config.yaml
num_hidden_layers: 10
num_key_value_heads: 5
positions: "rope"
rope_fraction: 1.0
extras: ["capped logits"]
init_std_down: 0.003
optimizer: "adamw"
warmup_steps: 420
schedule: "wsd"
decay_shape: "linear"
dataset: "wikipedia_en"
Each number is 128 + 24 x the weight over its row's rms, rounded and kept within 0 to 255. Layers, rows and columns count from 0. The size above them is the row's rms in percent of the matrix's.

# layer 5 MLP down (transposed), 1280x640, rms 0.053, rows 825-839, columns 0-159
size [ 99  95  98  98  91 101 106  94  99  99  97  98 101  95  99]
[[160 151 141 102 124 106  96 103 151 177 127 117 118 133 115 110 137 139 142 156 106 167 111 150 146  64 140 110 151 120 116 172 134 122 145 141 123 127 118 106 137 124 136 111 131 160 108 159 148 133 101 145 161  98 124 140 138  98 150 157 119 120 116 142 139 143 113 144  87 107 156 125 135 148 123  97 134 144  99 142  84 148 151 132 130 145 120 102  97 148 140 114 109  55 119 124 118  64 118 137 121 136 125 123 126 157 135  96 107 145 147 135  99 159 165 160 136 133 172  89 116 141 163 145 105 112 106 121 183 134 126 167 126 135 137 102 124  99 108  54 164 143 175 123 146  99 133  95 154 136 124  85 130 142 155 120 145 130 150 116]
 [128 133 117 126 133 144 152 121 135 144 124 143  90 109 120 194 147  97 128 116  87 150 119  88 101 100 119 145 128 153  73 135 119 116 134 139 108  84 146 170  96 123  88  87 148 135  90 120 121 107 161  51 104  65 164 128 120 128 151 130 102  68 114  95  95 103 156 115 131 138 120 128 129 150 104 113 123 162 103 160 101 106 123 128 120 128 115  84 115 122 146 162 152  68 108 128 141 135 165 121 161 117 136 147 114 113 189 133 114 139 153 145 146 148 115 114 139 129 130 151 121 122 156 143 115  90 148 125 126 196 167 128 118 120 140 116 133 171  91 116  92 168 134 120 103  96 133  67  99 135 131 126 121  85 130 148 116 155 109 157]
 [132 133 164 117 175 103 162 132 128 134 161 143 117 123 143 134  82 135 168 125 174 166 140 154 142 113  99 112 128 141 125 186 171 157 122 124 155 149 114 117 124 151 123 175 175  74 132 173 150 119 143  92 171 163 129 116 140 110 123 161  89 125 150 160 135 166  79 118  80  88 105 139 134 119 102 122 121 102 167 115 109  90 154 156 162 141 138 129 132 122 131 173 119 134 144 143 115 133 102 124 103 126 108 168 114 113 116  82 132 133 149  99 163 112 119 146 118 160  98 166 108  87 133 124  83 139 137 107 158 122 125 137 111 145 137 175  95 111 131 160 112 121 140 106 155 128 148 151  98 129 108 139 138  98 113 130 134 135 148 105]
 [148 135  87 168 139 109 101 143 180 198 132 125 135 120 121 105  99 149 166 130 123 160 113 140 117  33 128 124 121 119 164 149 119  90 130 132 134 169 123 135 165 146  96 148 116 102 144 129 134 119 107 117 126  87 119 129 152 150 173 129 106 126 137 127 158 126 125  51  49 133  98  98 122 105 122 129 108 125 142  89 108 135 153 103 177 118 164 136 137 134 116 154 131 117 134 119 100 119  95 144  99 142 132 126 111 104 127 147 136 139 118  95 143 151 144 116 132 184 151 159 130 151 170 129 152 130 137 112 105 113 152 120 142  96 143 133 117 145 144 150 121 134 135 131 168 133 105 135 123 145 136 156 112 170 170 113 125 125 150 109]
 [112 103  82  92 131 151 139 129 131  73 130 121 144 136 133 131 160 132 135 107 120 108  88 106 125 178 130 142 124 137  99 132 109  99 117 108 106 123 159 124 118 112 121 148 138  51 136 162  92  93 153 147 121 158  68 134 155 125 127 134  90 138 146 101 112 136 138 109 197 140 132 183 151 180 121 150 121 139 124  93 160 119 189 137 144 125 184 127 114  93 129 135 136 138 132 127 172 119 105 134 141 113 188 131 139 103 128 143 152 109 131 162 153 120 141 118 104 119 171 167 106 143 129 152  98 116 147 101 127 100  80 132 135 129 151 137 123  93 130 149 130 112 163 151 138 151 134 120 151 106 135 140 134 152 169 111 139 139 101 148]
 [160 127 134 121 133 125 132 126 116 103 147  96 134 142 126 127 115 139 127 130  72 188 131 134 108 142 149 110 125 127 113 131 101 101 138 130 122 172 145 151 115 123 122 143 141 136 147 168 133 121 120 102 136 133 128  98 100 108 103 148  90 143  97 143  69  91 124 128 148 131 107  86 180 103  79  92 113 138 174 107 117 117  94 168 108 110 117  69 117 173 121 105  96 137 128 145 122 167 100 124 156 124 163 135  87  98 116 119 145  90 153 139 132 108 114 180 137 118 142 136 100  88 135 156  84 102 115  93 139 167 126 135 121 150 117 140 127 148 128 153 170 132  89 184  71 152 135  82 144 114  98 135 112 148 143 140 116  98 167 107]
 [ 90 139 136 162 132 111 156 144 152 118 136 101 145  84 132 121 127 130 111 147 133 131 105 142 132 129 164 142 122 143  81  85 111 152 138 151 156 142 110 126 124 140 150 108 117 148 137 139  95  97 139 152 143 127 155 128  97 153 136 147 137 101 168 127 121 143 143 106 116 162 105 103  96 121 149 143 123 148  96  79 109 149 151  89 136 110 140 127 108 179 133 137 127 133 110 127 108  76  89 137 140 136 145 136  91  98 152 142 125 107 113  90 137 123 119 137 176 141 106 147 136 133 109 132 152 103 104 156 109 123 142 136  98 153 125 149 113 159 184 129 113 165 110 113 163 169 132 143 128 129 142 119  94 123  97 141 129 155 127 133]
 [121 133 154 142 123 101 114 157 100 148 143 126 118 148 105 154 110 127 134 112 120 120 131 142 131  98 138 170 134 173  77  62 160 111 124 146 110 169 128 158 143 131  97 144 125 110 125  93 130 150 135 148 136 166 127  79 151  83 132 106  87 134 145 188 120  86 106 144  90 143  91 128 138  88 107 110 126 156 144 113 144 155 111 136 156 145 140 141 121  75 135 151 142 143  97 171 135 139 142 139 144 147 145 176 143 119 129 107 146 158 174 139 158 127 177 137  87 164 116 131 101 123 180  95 108 112 149 115 151 150 137 142 121 167 118 130 129 119  81 152 116 112  82 137 140 168 115 141 107 117 131 119 153 108 160  95 147 112 116 138]
 [134 118 138 143 161 120 166 156 159 141  89  87 125 125 150  60 163 148 159 123 147 128 130 107 127 120 126  82 162 108 142 125 128 136 112 115 138 113 148 115  92 159  91 150 115 125 131  90 156  97 151 156 130 124 116 113 139 118 121 122 102 105 130 168 121 137 149  98 120 153 105 133 158 113 120 116 108 145 127 141 114 134 201 129 126 164 104 132 106 143 158 167 170 160 106 115 118 137 149 152 143 125 134 120 181 142 111 132 131 126 143 150 108 119 152  96 120 138 126 120  95  86 120 128 130 153 137 122 112 102 100 118 156 113 146 127 117 106 118 142  90  91 106 149 139 189 140 121 117 103 136 130 165 118 136 121 113 133 156  93]
 [ 92 122  88  95 112 165 125 167 139 121  79 153 108 133 139 183 129 129 142 157 125  73 169  93 144 141 123 120 115 124  91 126 129 118 154 159 108 126 131  62 154 140 140 153 151 135 112  91 142 134 141 146 108 140 131  98 164 129 125 157 114 176 115 152  87 149 122 167 132 108  90 142 175 120 111 136 159 129 144 169  86 138 118 146 119  93 106 144 145  95 134 121 151  92 134 174 132 102 151 160 142 114  66 131 117 106 130 104 120 105 174 128 147 137 114 170 132 135 138 157 134 134  88 161 100 116 125 149  86 122 123  99 160 113 111 118  84 133 158 132 159 142 122 146 106 178 112 136 101 155 140 132 130 124 110  96 100 134 141 137]
 [125 138 115 120 147 119 137 140 115 252 140  95 124 115 115 137 127 114 145 138 136 138  89 109 171   7 138 133 131 114 128 127 163 141 111 130 142 115 124 133  91 126  93 120 130 114 131 137 116 145 111 116 148 186 103 119 122 122 130 152 123 124 118  90 105 149 136 164  32 102 109 136  83 109 116 139 138 116 128 112 144  99 140 140 118 151 150 104  86 116 122 138  69  62 138 127 157 144 124  97 117 165  99 109 135 120 128 114 129 135 120 103 136  93  98 127  92 125 121 113 118 141 125 140 139 142 139 138 153 154 132  84 121 131  93 124 123 153 115 116 129 141 138 116 152 122 168  88  83 125 159 119  84 127  85 141 135 134 160 111]
 [130  93 107  50 122 109 108 127 103 100 113  95 143  91 131 138 116  94 130 152  92 107 164  76 132 148 114 154 132 148 148 126 122 161 174 152  86 109 114 145 108 148  85 149  81 102 160 133 113 130 191 110 138 114  92 104 149 129  88 103 119 133 109 166 127 125  90  94 167 163 135  99 145  99 150 157 169 142 111 124 162  76 137 142 127 133 114 107 129 100 148 145 117  89 194 128 136 117 126 132 106 124 167 175 114  92 117 108  90 148 114 138 104 173 126 112 140 101 106  95 131 129 156  86 159  92 162  71 130 154 140 129 170 145 102 140 142 115 141 147 159  95  81 140 143 111  96 132 123 148  93 180 127 141 117 147 105 143 143 110]
 [111 111 150 173 116 117 187 157  88  18 143 116 122 139 148 118 111 134 114 142 129 113 129 126 127 255 129 121 128 133 129 125 135 143 117 160  92 106  92 131 114 126 109 126 164 131 125 129 127 127 109  95 117 149 129 108 104 145 131 168 106 107 135  98 147 106  95 141 178 147 135 109 174 117 123 143 128 101 131  72 159 127 112 120 153 145 135 121 142 139 128 133 114 125 115 182 134 127 111 132 166 151 153  98 157 121 161 154  95 110 186  90 168 135 163 133 185 143  90  91 111 162 128 165  93 145 142 118 100 108 110 109 121 138 138 124 171 145 147 122 121  98 100 130 107 130 128 110  90 148 144 115 137 152 135  81 102  91  97 147]
 [127 123 134 119  66  92 177 121 122 162 139  86 105 124 106 106 162 116 126  84 172 104 119 128 206  88 150 118 137 175  97 122 131 124 119 139 126 124 123 113 118 133 137 128 154 166  87 133 177 105 107 120 146 144  82 136 109  97 130 185 155 162 158 110 141 129  93  95 113 146 139 141 109 157 135 125 152 125 125  88 174 117 119 153 135 171 131 158 152 166 117 148 127 142  99 122 142 127 173 106 151 166 151 176 131 134  91 127 116  99 126 126 176 143 120 125 127 145 161 111  93 117 141 109 110 133 174  91 110 114 105 100 125 148 118 110 169 129 156 132 114 131 155 135 137 128 150 139 104  99 128 135  96 109 118 133 117 110 118 110]
 [129 115 124 100 167 102  83 179  98  80 124 121  82 104 106 118 115 130  78 146 111  99  95 155 148 181 140 134 121 138 102 120 145 116 162 101 178 112  86 126 115  92 135 175 147 141 149 129 102 104 109 129 129 128 100 111 131 134 131 189 129  85  93 144 134  71 153 111 152 126  96 143 153 130 149 195 138 135 111 123 148 112 151 118 146  90 153 135 137  90 139 146 131 112  92 155 115 100 111 133 118 110  69 150 123 117 124 108 145 136  63 124 111 149 123 163 118 146 144 138 119  84  82 126 164 131 116 116 133 135 140 169 111 118 145 141  97 149  98  80 165 112 139  81 145 123 145 117 144 129 156 125 133 165 129 150 100  75 147 125]]
# layer 5 MLP gate, 1280x640, rms 0.0534, rows 826-839, columns 0-159
size [102 104 101  96  94 101  98 103  97  96 104 100  97  99]
[[161 176 138 126 132 145 128  97  68 108 158 175 147 131 117 130 131 149 166 156  77 117 155 111 122 130 111 137 158  92 156 110 136  85 155 125 111 113 118 120 112 139 149 112 175  84 178  77 143 132  95 142 118 134 152 144  70 151 111  98 142 124 120 145 131 130  95 141  96 139 133 140 125 105 136 106 120 121 134 106 103 142 118 113 164 123 133 152 141 140 126 105 127 155 147 126 122 118 156  90 121 145 152 114 111 101 160 101 108 135  96 153 101 133 132 149 107 110 179 132  86 144 165 115 127 139 178 170 137 112 153  81 135 186  87 131 111 128 145 107 134 124 120 109  91 116 105 149 106 137 139 137 144 113 107 140 144  75 114 106]
 [156  94 162 112 118 117 119  92 162 136 156 101 111 120 131 132 127  93 117  90 160 140 102 137 104 150 133 116 125 159 147 104  95 134  89 119 133 112 124 108 125 104 106 146 155 136 127 101 142 156  95 121  90 170 114 129 151 129  90 129 118 131 115 130 157 107 150 171 147 124 114  94 151 164  83 109 144  90 119 137 146 142 155 154 141  93 144 168 130 129 179 170 125 139 124 128 127 113 120 146 122 146 125 131 183 138 141 174 139 100 133 154 115 161 124 115 106  92  86 174 114  97  79  94 144 144 153 139 146 138 155 136 109 194 137 164 154 103 137 169 134 146 147  83 170 107 146 131  89 110  86 132 126  90 107 137 145 142 136 111]
 [101  86 107 118 136 115 130 123  96 163  98  89 123 147 146 121  90 128 110 125 131 154 153 124  99 132 145 129 100 117 120 116 180  77 114  91  78 132 126 102 158 161  98 131 170 122 124  76 134 177  98 121 118 123 132 132 172 136 130 139 123 141 165  91 110  90 124 127 147 123 124  96 147 136 120 115 146 142  80 110 103 100 166 111 165 151 112 113 122 161 153 131 140 156 139 121  77 128 116 144 115 101 134 133 110 113 132 190 108 147 148 145 134  89 148 150 118 190 121 142 138 133 127 159 118 147 140 146 138 144 130  81 110 125 127 116 153 125  98 165 113 137 116 147 169 129 108 129  90 124 147 130 139 134 140 145 141 138 136 115]
 [118 143 143  94 194 132 113 116 124 123 102 134 139 105 143 122 138 119 106 140 115 136 137 137  81 147 129 164 115 116 130 141 136 172 103 121 175 134 162 132  91  96 116 118 118 144 184 175 161 163 145 142 145 141 123 136 127 119 106 106 113 165 155 141 101 112 116 138 130 148 136 130 119 157 139 131 155 129 158 128  84 140 130 117 126 146 140 124 152 133 114 145 155 120 132 176 126 149 141 112 139 160 118 147 118 133  96  88 161 112 122 143 174 142 153 123 131 147 139  96  82 118 128 115 113 158 122 165 116 130 137 102 127 183 159 108  81 115  92 151 107 130  78 125 138 112 113 127 156  78 140 148 144 162  92 137  87 166 134 113]
 [137  75 148 107 135  98 104 120  72 104 140 119 115 175 112 120 100 108 130 152 108 139 118 138 145  64 128 123 124 108 140 150 107  80 104 132 128 148 158 101 142 152 146 141 136 112 154 170 144 113 124  99 120 128 136 160 164  90 129 163 108  78 144 130 122 118 167 178 102 146 148 154 120 125  92  99 137 118 136 113 128 104 128 112 103  95 136 119 136 138 126 137 106 153 127 126 107 104 138 125 129 138 137 142 142 123 116 133 161 103 138 152 113 136  88 143 154  79 128 160 139 111 156 140  99 141 196 129 160 131 117 140 136 130 114 117 117  64  81 141 146 159 133 149  92 159 146 119 121 137 128 107 108 127 142 109 100 118 111 147]
 [119 141  67  60  93 145  53 101 134 193 157 111 128 135 110 138 148 105 120 135 141 144  42 107 108 115  95 154 128 140 160 111 159 100  74 149 149 131 127 120 105 134 155 134 158 107 130 132 134 113 123  93 160 124 179 169 152 146 118 135 115 153 114 135  55 145 146 166  76  72 115 137 124 143 141 137 106 108 153 113 136  99 144 130 147 143 130 139 153 201 137 136 101 142 146 155 116  99 166 162 113 123 144 114 121  96 118 117 152 127 132 139 112 174 111 171 122 155 119 163 130  84 130 141 138 143 121 130 144 114 159 125 108 110  70 108 131 129 125 136 109 156  97 137 135 142 145 113 123 134 131 125 106 134 150  90 145 108 136 125]
 [113  53 112 119 139 117 123  94 106 124 155  99 100 110 103 178 115 134 144 136  95 148 115 123 135 148 117  71 131 122 140  96 141  59 109 119 125 152 126 146 112 157 101 128 151 133 137  92  90 143 131 146 140 122 119 127  99 134 118 157 115 129 177 151 109 124  93 144 143 159 125 113 103 110 115 114 136 122 143 109 129 168 140 108 138 122 162 120 101  87 130 156 148 115 126  87 131  94 132 129 135 135 131 176 139 115 183 141 150 140 142  98 150  96 154 194 135 131 123 131  76 116 101 125 136 125  66 145 140 158 101 112 100 193 141 117  88 126 124 156 160 160 103 137 190 145 124  93 125 170 131  84  74 109  80 127 121 113 160 105]
 [165 150  95 142  85 143 102 139 100 107 113 128 159 148 143 127 124 124 131  92 132 128 118 132 103 146  81 119 121  82 136 130 145 141 109 147 122 148 101 125  91 147 122 123 162 148 152 126 126 134 106 118  86 118 167 120 137  94 115 137  89 111 133 124 115 128 115 133  69 110 151 142 138 126 158  91 108 112 116 114 168 114 127 138 129  91  89 114 120 168 115 112 154 147 120 101 139 141 124  79 123  89 163  95 109 132 146  94 135 122 147 103 137 161 114 121 143 121 143 134 117  84 154 157 129 120 108 176 138 150 164  94 117 145 104 113 128 114 127 134 142 120  99 132 152 112  89 137 147  99 142 109  83  98 131 107 150 127 107 162]
 [150  79 121 170 146 111 127  78 149  98 175 154 165 117 127 122 126  96 139  88  80 188 152 123 133 117 106 108 119 118 161 149 126 137 110 139 131 160 156 170 123 152  68 139  93 109  95 141 180 132 123  85 101 107 121 189  95 135 107 117 126 144 138 164 139 120 123 125  97 133 135  86 173 111 124 115 108  94 142 110 158 124 142 142 134 129 123 100 122 143 125 131 135 157 120 133  95 150 106 116 108 134 184 115 161 145 152  83 127 154  79 115 157 118 170 123 134 173 137 125 155 101 163 133 160 141 118 127 132 147 139 133  88 152 136 148 115 148 119 146 145 103 145  98 113 109 154 153 169 126  99 162 121 121 144 132 111 124 100 136]
 [130 105 107 118 134 104 109  97 157 115  88 122 181 122 140 103 151 125  93 104  80 144 111 147 132 116  93 136  82 151 144  99 186 126 147 101 146 126  81 107 126  66  95  96 179 174 141 176 111 106 112 158  94 137  92 109 136 143 136 127  85 128  98 114 122 135 111  90 111 118 152 130 133  99 151 112 100 131  98 152 138 119 144 132 145 119 151 141 177 138  97 112 160 118 137 147 137 137 114  82  96 120 119 150  83 159 115 146 156 136 125 159 124 154  84 142 111 148 163 137 141 113 121 130 119 113  99 142 125 116 157 135  95 133 136 131 159 134 126 167 101 127 128 125 124  91  81 100 114 113 112 107 145  97 126 113  92  95 131 158]
 [135 106 130 130 136 133 147 120 138 162 157  88  81 130 125  84 145 105 121  74 183 142 155  94 174  99  96 116  95 171 151 154 140 149 159 125 149  82 143  97 119  92 140  94 135 136 153 107 122 116 128 114 126 111 145 150 182 173  92 146  99 147  99 114 101 160 146 159 111 156 122 121 111  93 131 191 106 152 135 126 166 113 135 104 131 122 112 142  84  84 111 146 137 148 128 130 163 111 125 116 143 130 157 135 153 120 116 122 162 163 104 126 120 179 169 145 119 126 130 140 113 104 127 107 108 112 141  89 122 157 128 114 130 150 118 129  81 126 116 152  99 155 169 132 124 150 116 152 205 139 113 133 143 116 169 131 130 168 132 142]
 [147 102 103 120  85  99 126  98 146 104 134 142 120 100  87 145 111 130  82 150 147 139 122 107 140 113 169 149 152 121 140 103 129 136 115  91 152 133 123 123 103 111 161 150 105 142 117 134  89  83  88 119 131 118  95 116 125 121 154 125 119 162  85 131 122 123  88 122 146 107 154 116 110 142 142  95 152 152 139 135 152 120 124  95  86 116 169 164 104 125 172 126 170 123 161 109 141 124 118 137  76 116 115 120 111 154 125 103 154 117 108 145 110 150 112 114  92 158 120 115 148 105 129 130 155  77  67 140 157 138 157 149 109 136 117 107 163 155  94  90 123 103 139 111  96 136 112 154 188 116 125 154 147  75 190  88 115 152 126 146]
 [ 78 133 144 122 149 148 131 107 151 154 129 135 129 158 126  75  82  96  90 147 144 116 161 140 126 169 100 151 138 112 119 105 143 161 176  97 140 149 162 114 127 106 118 107 133  91 189 145  99 148 125 122 104 147 174 141 153 159 131 115 124 122  57 143 150 163  91 106 110 102 157 150 147 121 134 129 103 125 108 116 117 140 104 127 133 133 113 139  84 133 189  91 108 127 143 154 145 131 149 179 102 133 125 113  93 121  87 145 152 115 103 132 157 134 172 147 133 108 100 120 104 135 165 133 133 132 142 150 181 104 167  92 105  76 112 108  91 114  87 138 127  93 118 146  99 117  95  89 169 105  94  93  98 177 157 105  93 156 121 138]
 [109 139 119 159 135 158 136  66 153  98  95  87 153 151 143 112 100 121 107 121 133 172 168 129 114 105 137 122 170 161 142 123 168 121 128 152 111 118 157 144 144 155  99 128 106 110 110 123 115 133 141 187  76 149 195 145 128 133 133  83 113 162 155 116 104 149 139 111 105 108 126 143 139 135 108 130 104 140 209 127 152 139 118  80 143 117 102 112  90 135 148 134 109 184 124 133 128 121 119 123 118 115 128  94 130 158 117 144 100 129 150 125  93 172  93 161 127 146 154 150 154 169 122 160 106 110 137 107  92 144 139 137 130 114 154 139 138 162 155 130 119 120 172 119 162 132 150 140 194  81 100  90 123 136 137 138 132 169 136 118]]
# layer 5 MLP up, 1280x640, rms 0.0555, rows 826-839, columns 0-159
size [ 98 102  94  92 100 107  94 101 102  89  98  99  93  99]
[[ 93 102 117 113 159 145 145 137 143 148 131 172 152  91 125  69 149 158 125 141 105 111 129 113 134 141 156 104 127 118 150 140 108 119 114 110 147 139 158 112 113 104 155 160 148  98 138 148 121 153 136 124 128 168 147 137 108 119 110 118 116 187 136 161 114 130 138  87 128 108 153 112 161 184 150 107 152 120 130 113 145 143 107 138 113 139 121 174 143  97 144 114 173 137 114 121 120 135  79 103  96 148  88 115 136 179 124 122 138 134 105 136 153 144 136 149 150 146 122 132 106 130 129  89 151 141 100 137 186 130  95 136 140 177 143 149 118 130 118 139 123  88  91 104 101 143  99 121 126 111  68 156 126 122 122 100 170 153 180 137]
 [134 105 135 115 110 141 124 124 186 135 166 121 141 119 124 121 131 150 121 127 120 137 146 113 103 108 122 132 147 124 134 158 133 134 120 122 113 150 116 124 150 130 149 134 162 166 103 116 120 164 142 116 130  94 160 134 147 147 124 115 118 136  84 142 185 157 146 147 157 172 129  81 117 118 146 117 142 130 120 118 126 122  75 138 123 138 141  74 125 119 128  95  99 101 160 145 165 100 149 149 128 126 112 113 113 123 126 185 116 144 134 153 148 104 131 124 131 133  97 111 109 124 167 162 123 103 124 163 154 133 154 122 174 102  97  97 135 174 145 163 117 130  77 133 125  91  84 125 108 144  96 118 114 133 142  75 110 154 149 100]
 [ 93 149 169  86 135 105 157  81  93 138 122 136 132 121 123 140 144 123  92 105 163 107 169 156 131 133 130 133 124  80 121 131 124 105  84 128  98 105  96 114 101 138 122 119 100 136 105 143 155 176 115 149 169 191 145 110 123  66 139 139 136 107 125 147 156 130 146 188 121 144 136  76 125 166 104 116 112 136 132 145 156 113 153 169  79 134  87 144 129 145 112 155 112 118 110 141 129 153 104 120 110 115 151 137 120 105 150 148 121 113 135 148 105 118  98  77  95 119 107 113 170 153 121 170 125 147 117 122 148 142  84 165 138 146 150  57 156  69 115  59 164  99 136 129 104 120 152 101 171  95  80 104 117 142 133 141 123 119 111 142]
 [143 130 129 138 120 124 107 120 131 124 113 134 179 111 109 109 125 120 132 165 150 148 126 166 130  94 146 106 152 129 171  95  94 185 105  96 145 135 125 130 143 138 108 129 143 166  95  71 102 152 111 103 154 140 131 128  97 111 121 125 169 130 140 169 124 117 117 138 111 129 187 143 147 110 145 127 112 161 121 154  76 130 131 120  95 146 101 140 132 179 117 120 143 102 148 133 117 127 132 106  91 148  79 123 121 123 148 119 139 125 128 111 173  99 113 129 133 137  99 103 104 123 124 143 201 139 141 133 129 117 149 142  75 132 129 163 161 182 113 171 119 132  87  93 123 125 134 114 120 150 124 107 112  92 121 123 148 144 183 126]
 [144 117 114 129 103 103 127 134 177 160 125 102 137 157 105 145 132 153  91 107 153 144 132 144 124 160  95 118 117 129 144 146 127 156 151 121 164 118  88 172 111  85 125 146  81  98 169 116 103 141 122 130 128 108 118 128  62 113 129 114 168 136 123 118  78 107  83 127 137 130 134  84 103 153 130  83 144  86 159 154 137 137 105 174 157 123 116  54 105 145 142 104 127 128 124 109 170 120 154 129 127 114 162 122 106 119 121 158 119 124  65 144 109 134 138 159 105 164 132 156 100 105 179 129  98 127 116 160 106 169 129 143 137 147  90 104 111 137 141 160 137 135  99 139 119 132 157 167 150 115 138 114 121 129 149 175 127 101 156 157]
 [166 140 148 111 137 106 136 178 125 152 131  61 139 152 140 136 149 149 131 141 162 151 126 139 169 123 135 130 144  92  91 120 131 101 127 135 174 150 163  98  96 161 135 187 102 139 101  65 137 128 114 115 135 133  93 123 122 155 131 122 140 146 162 133  85 104 148 139 122 143 137 113  93  89  76  87 160 149 185 106 129 154  97  97 136 124 104 124 115 146 130 118 109 132 118 111  99 125 129 160 132 129 115 164 133 112  66 114 146 136 140 138 171 174 137 135 100  91 108 147 123 171 113 105 146 123 191 132 103 132  99 115 116 102 122 115 165 143 112 151 143 130 120 116  87 173 134 178 118  87 167  62 159 127 175 112 113  61 124 138]
 [107 134 106 162 147 166 149 121 148 107  75 123 111  68 102 110 123 140 117  68 127 100 124  89 137 139 197  90 123  61 143 124  92 125 133 133 125 127  59 121  99 130 196 139 128 131 130 124 112 167 109 127 140 132 134 129 128 111 127 102 141 174  73 104 162 118 134 103 102 113  85  83 107 139 111 146 125  80 137 105 121 176 123 110 110 116 124 140 154 124 114 124  63 170 158 123 121 168 118 103 131 134 127 149 114 111 110 144 108  75  95 135 172 147  80 125 233 147 121 133 106 147 150  95 149 115 146 126 124 145 140  95 106  93 138 135 128 179 166 117 103 122 133 121 129 126 126 118 112 131 133 133  79 125 156 139 123 148 147 141]
 [157 121 112 131 142  89 114 147 128 101 142 113 100 119 195 128 137 126 139 126 115 105  89 129 129 127 108 155  87 112 161 102 165 119 159 127 144 140 135 117 110 149 128 135 169 150 153 142 131 128 140 116  98 142  89 122 119 150 115 133 134 108 115  80 118 121 113 121 121 149 118 129 142 157 161 147 142 134 123 125 142 144 135 156 123 140 177  91 123 131 148 114 131 115 118 107 129 141  96 117 120 127 133 101 128 156 122 133 119  80 147 107 117  88 133 153 133  74 120 100 133  96 135 106  98 180 133 104 131 140 154 121 161 118 159 118 121 141 134  77 198 107 113 151 101 109 149 134 169 120 150 112 109 117  92 162 119 164 150 169]
 [153 126  92 129 152 167  93 129 170 128 144 171 133 150 134 117 137 163 132 124 148 100 157 121 119 128 144 145 100 128 130 105 157 149 181 135 134 120 151 162 123 144  79 125 132 143 135 128 118 138 152 109  58 151 128 146 118 135 147 147 137 140 106 130 111 114 133 110 149 126 138 154 152 111 128 105 105 100 124 124 127 138 144  88 129 138 143 119 146 127  92  98 134 105 126 181 105 125 121 150 164 120 100 109 120 151 128  86 148 107 132 159 123  81 111 159 149 120 118 132 113 150 158 129 131  97 138 137 136 104 157  95 124 147 115 155 129 135 154 152 175 147  80 125 117 106  99  98 134 142 114 170 151 141 111 139 137 136 126 146]
 [112 136 116 162 116 108 107 135 116 121 122 131 130 105 107 164 114 118 105 144 160 122 174 153 115 118 148 118 135 110 142 134 119 205 161 122  38 149 109 146 111 116 180 185 165 117 175 107 124 126 141 114 113  99 130  58 129  95 148 146 145 126 157 145 147 154 123 103 142 143 122 127 112 101 122 164 114 105 113 119 112 102 129 134 140 112  74 184 143 152 159  96 122  89 114 120 101 166  93 166 119  81 121 166  98 153  92 141  88 138 153 121 115 137 138 137 161 143 115 124 123 131 159 109 106 100  80 187 140 144 120 147 174 142 130 100 157 122 149 141  65 112 161 123 139  92  60 139 181 133 102  99 165 136 164 101  75  93 151 142]
 [139 136 133 136 116 138 162 140 125 155 121 120 139 153 127 127 123 156 150 130 136  99 142 138 128  96 137 121 114 140 194 125 155 120 112  97 122 161 113 175 178 103 103 131 149 121 136 140 128 126 133 130  81 107 160 169 123 163 136 146 173 144 155 116 109 125 167 124 129 127 109 154  73 133  88 118 146 124 158 135 109 167 172 171 151 154 166 122  94 134  97  63 150 106 120 128 144 128 132 172 125 135 115  97 174 118  96 164 101  79 134 114 117 128 123 137 139 157 145 136 180 133 151 153 137 122 131 172 159 155 150 126 155 143 107 105 100 129 102  98 106 125 169 141 131 103 162 158 141 118 120  95 126 115 136 127 162 138 154 131]
 [162 132 119  87 109 145 146 122 150 110 121 120 156 116 136 134 120  93 119  95 110 109 114 110 124 148 128 124 143 105 130 109  63 130  71 144 163 119 125 119  96  99 123 127 103 175  92 140 145 124 130 104 106 143 157 165 130  74 126 134 129  98 143 140 125 126 131 108 176  56 110 163 133 138 129 159 133 108 104 132 164  84 122 130  83 173 114 124  94 102 108 112 121 132 123 115 143 164 157 102  78  69 112 169 161 163  91 128 144 115 100 114 121 154 107 114 105 133 150 148 150 142 136 125 153 106 137 128 208 125 130 127 121 112 124 151 138 108 111  90 112 103 164 153 127 161 120 115 163 148 126 153 159 154 123  98 130 120 143 124]
 [111 111 121 104 172 149 140 110 134 111  95 160 163 150 128 119 106 153 142 179 166 138 138 144 113 141 139 101 119 108 143 159 190 100 126 108  82 132 105 125 137 125 108 106 157 126 146 115 102 117 135 175 127 145 164 104 134  47 176 121 126 164  95  92 151 151 163 106 115 118 137 115 134 107 123  81 135 133 118 131  83 142 120 116  98 138 138 143 121 132 127 116 113 149 152 133 149 114 154 134 118 103  82 112  97 133 123 136 110 175 127 151 122 154 137 151 185 111 127 123 154 110 143 148 181 156 132 107  70 142  91 145 157 134 135 159 106 146 122 166 150 105 137 104 160 159 153 121 146 132 139 162 149 167 105 137 125 144 138 125]
 [114 106 162 111  88 118 144 119 129 133  85 121  79 113  62 106 133  90 125 116 133  62 111 122 106 100 136 143  61 148  83 115 142 136 102 120  77 130 171  93 132 130 164 122 124 143 142 120 134 103 121 177 125 144 111 150 111 122 156 136 105 147 112 110 138 145 128 127 138 124 137 113 115 143 147 136 105 126 142 137 144 122 140  98 142 111 175 124 117 111 107 130  69 117 167 124 114  83 127 138 115 100 116 124 111 147 108  90 169 119 135 125 130 151 119  85 100 117 123 126 121 145 164 102 136 174 113 118 115 105 122 134 115 182 152 109 141 117 109  99 128 102 144  94  74 137 135 110 128 139 136 105 120 119  88 145 123 152 128 159]]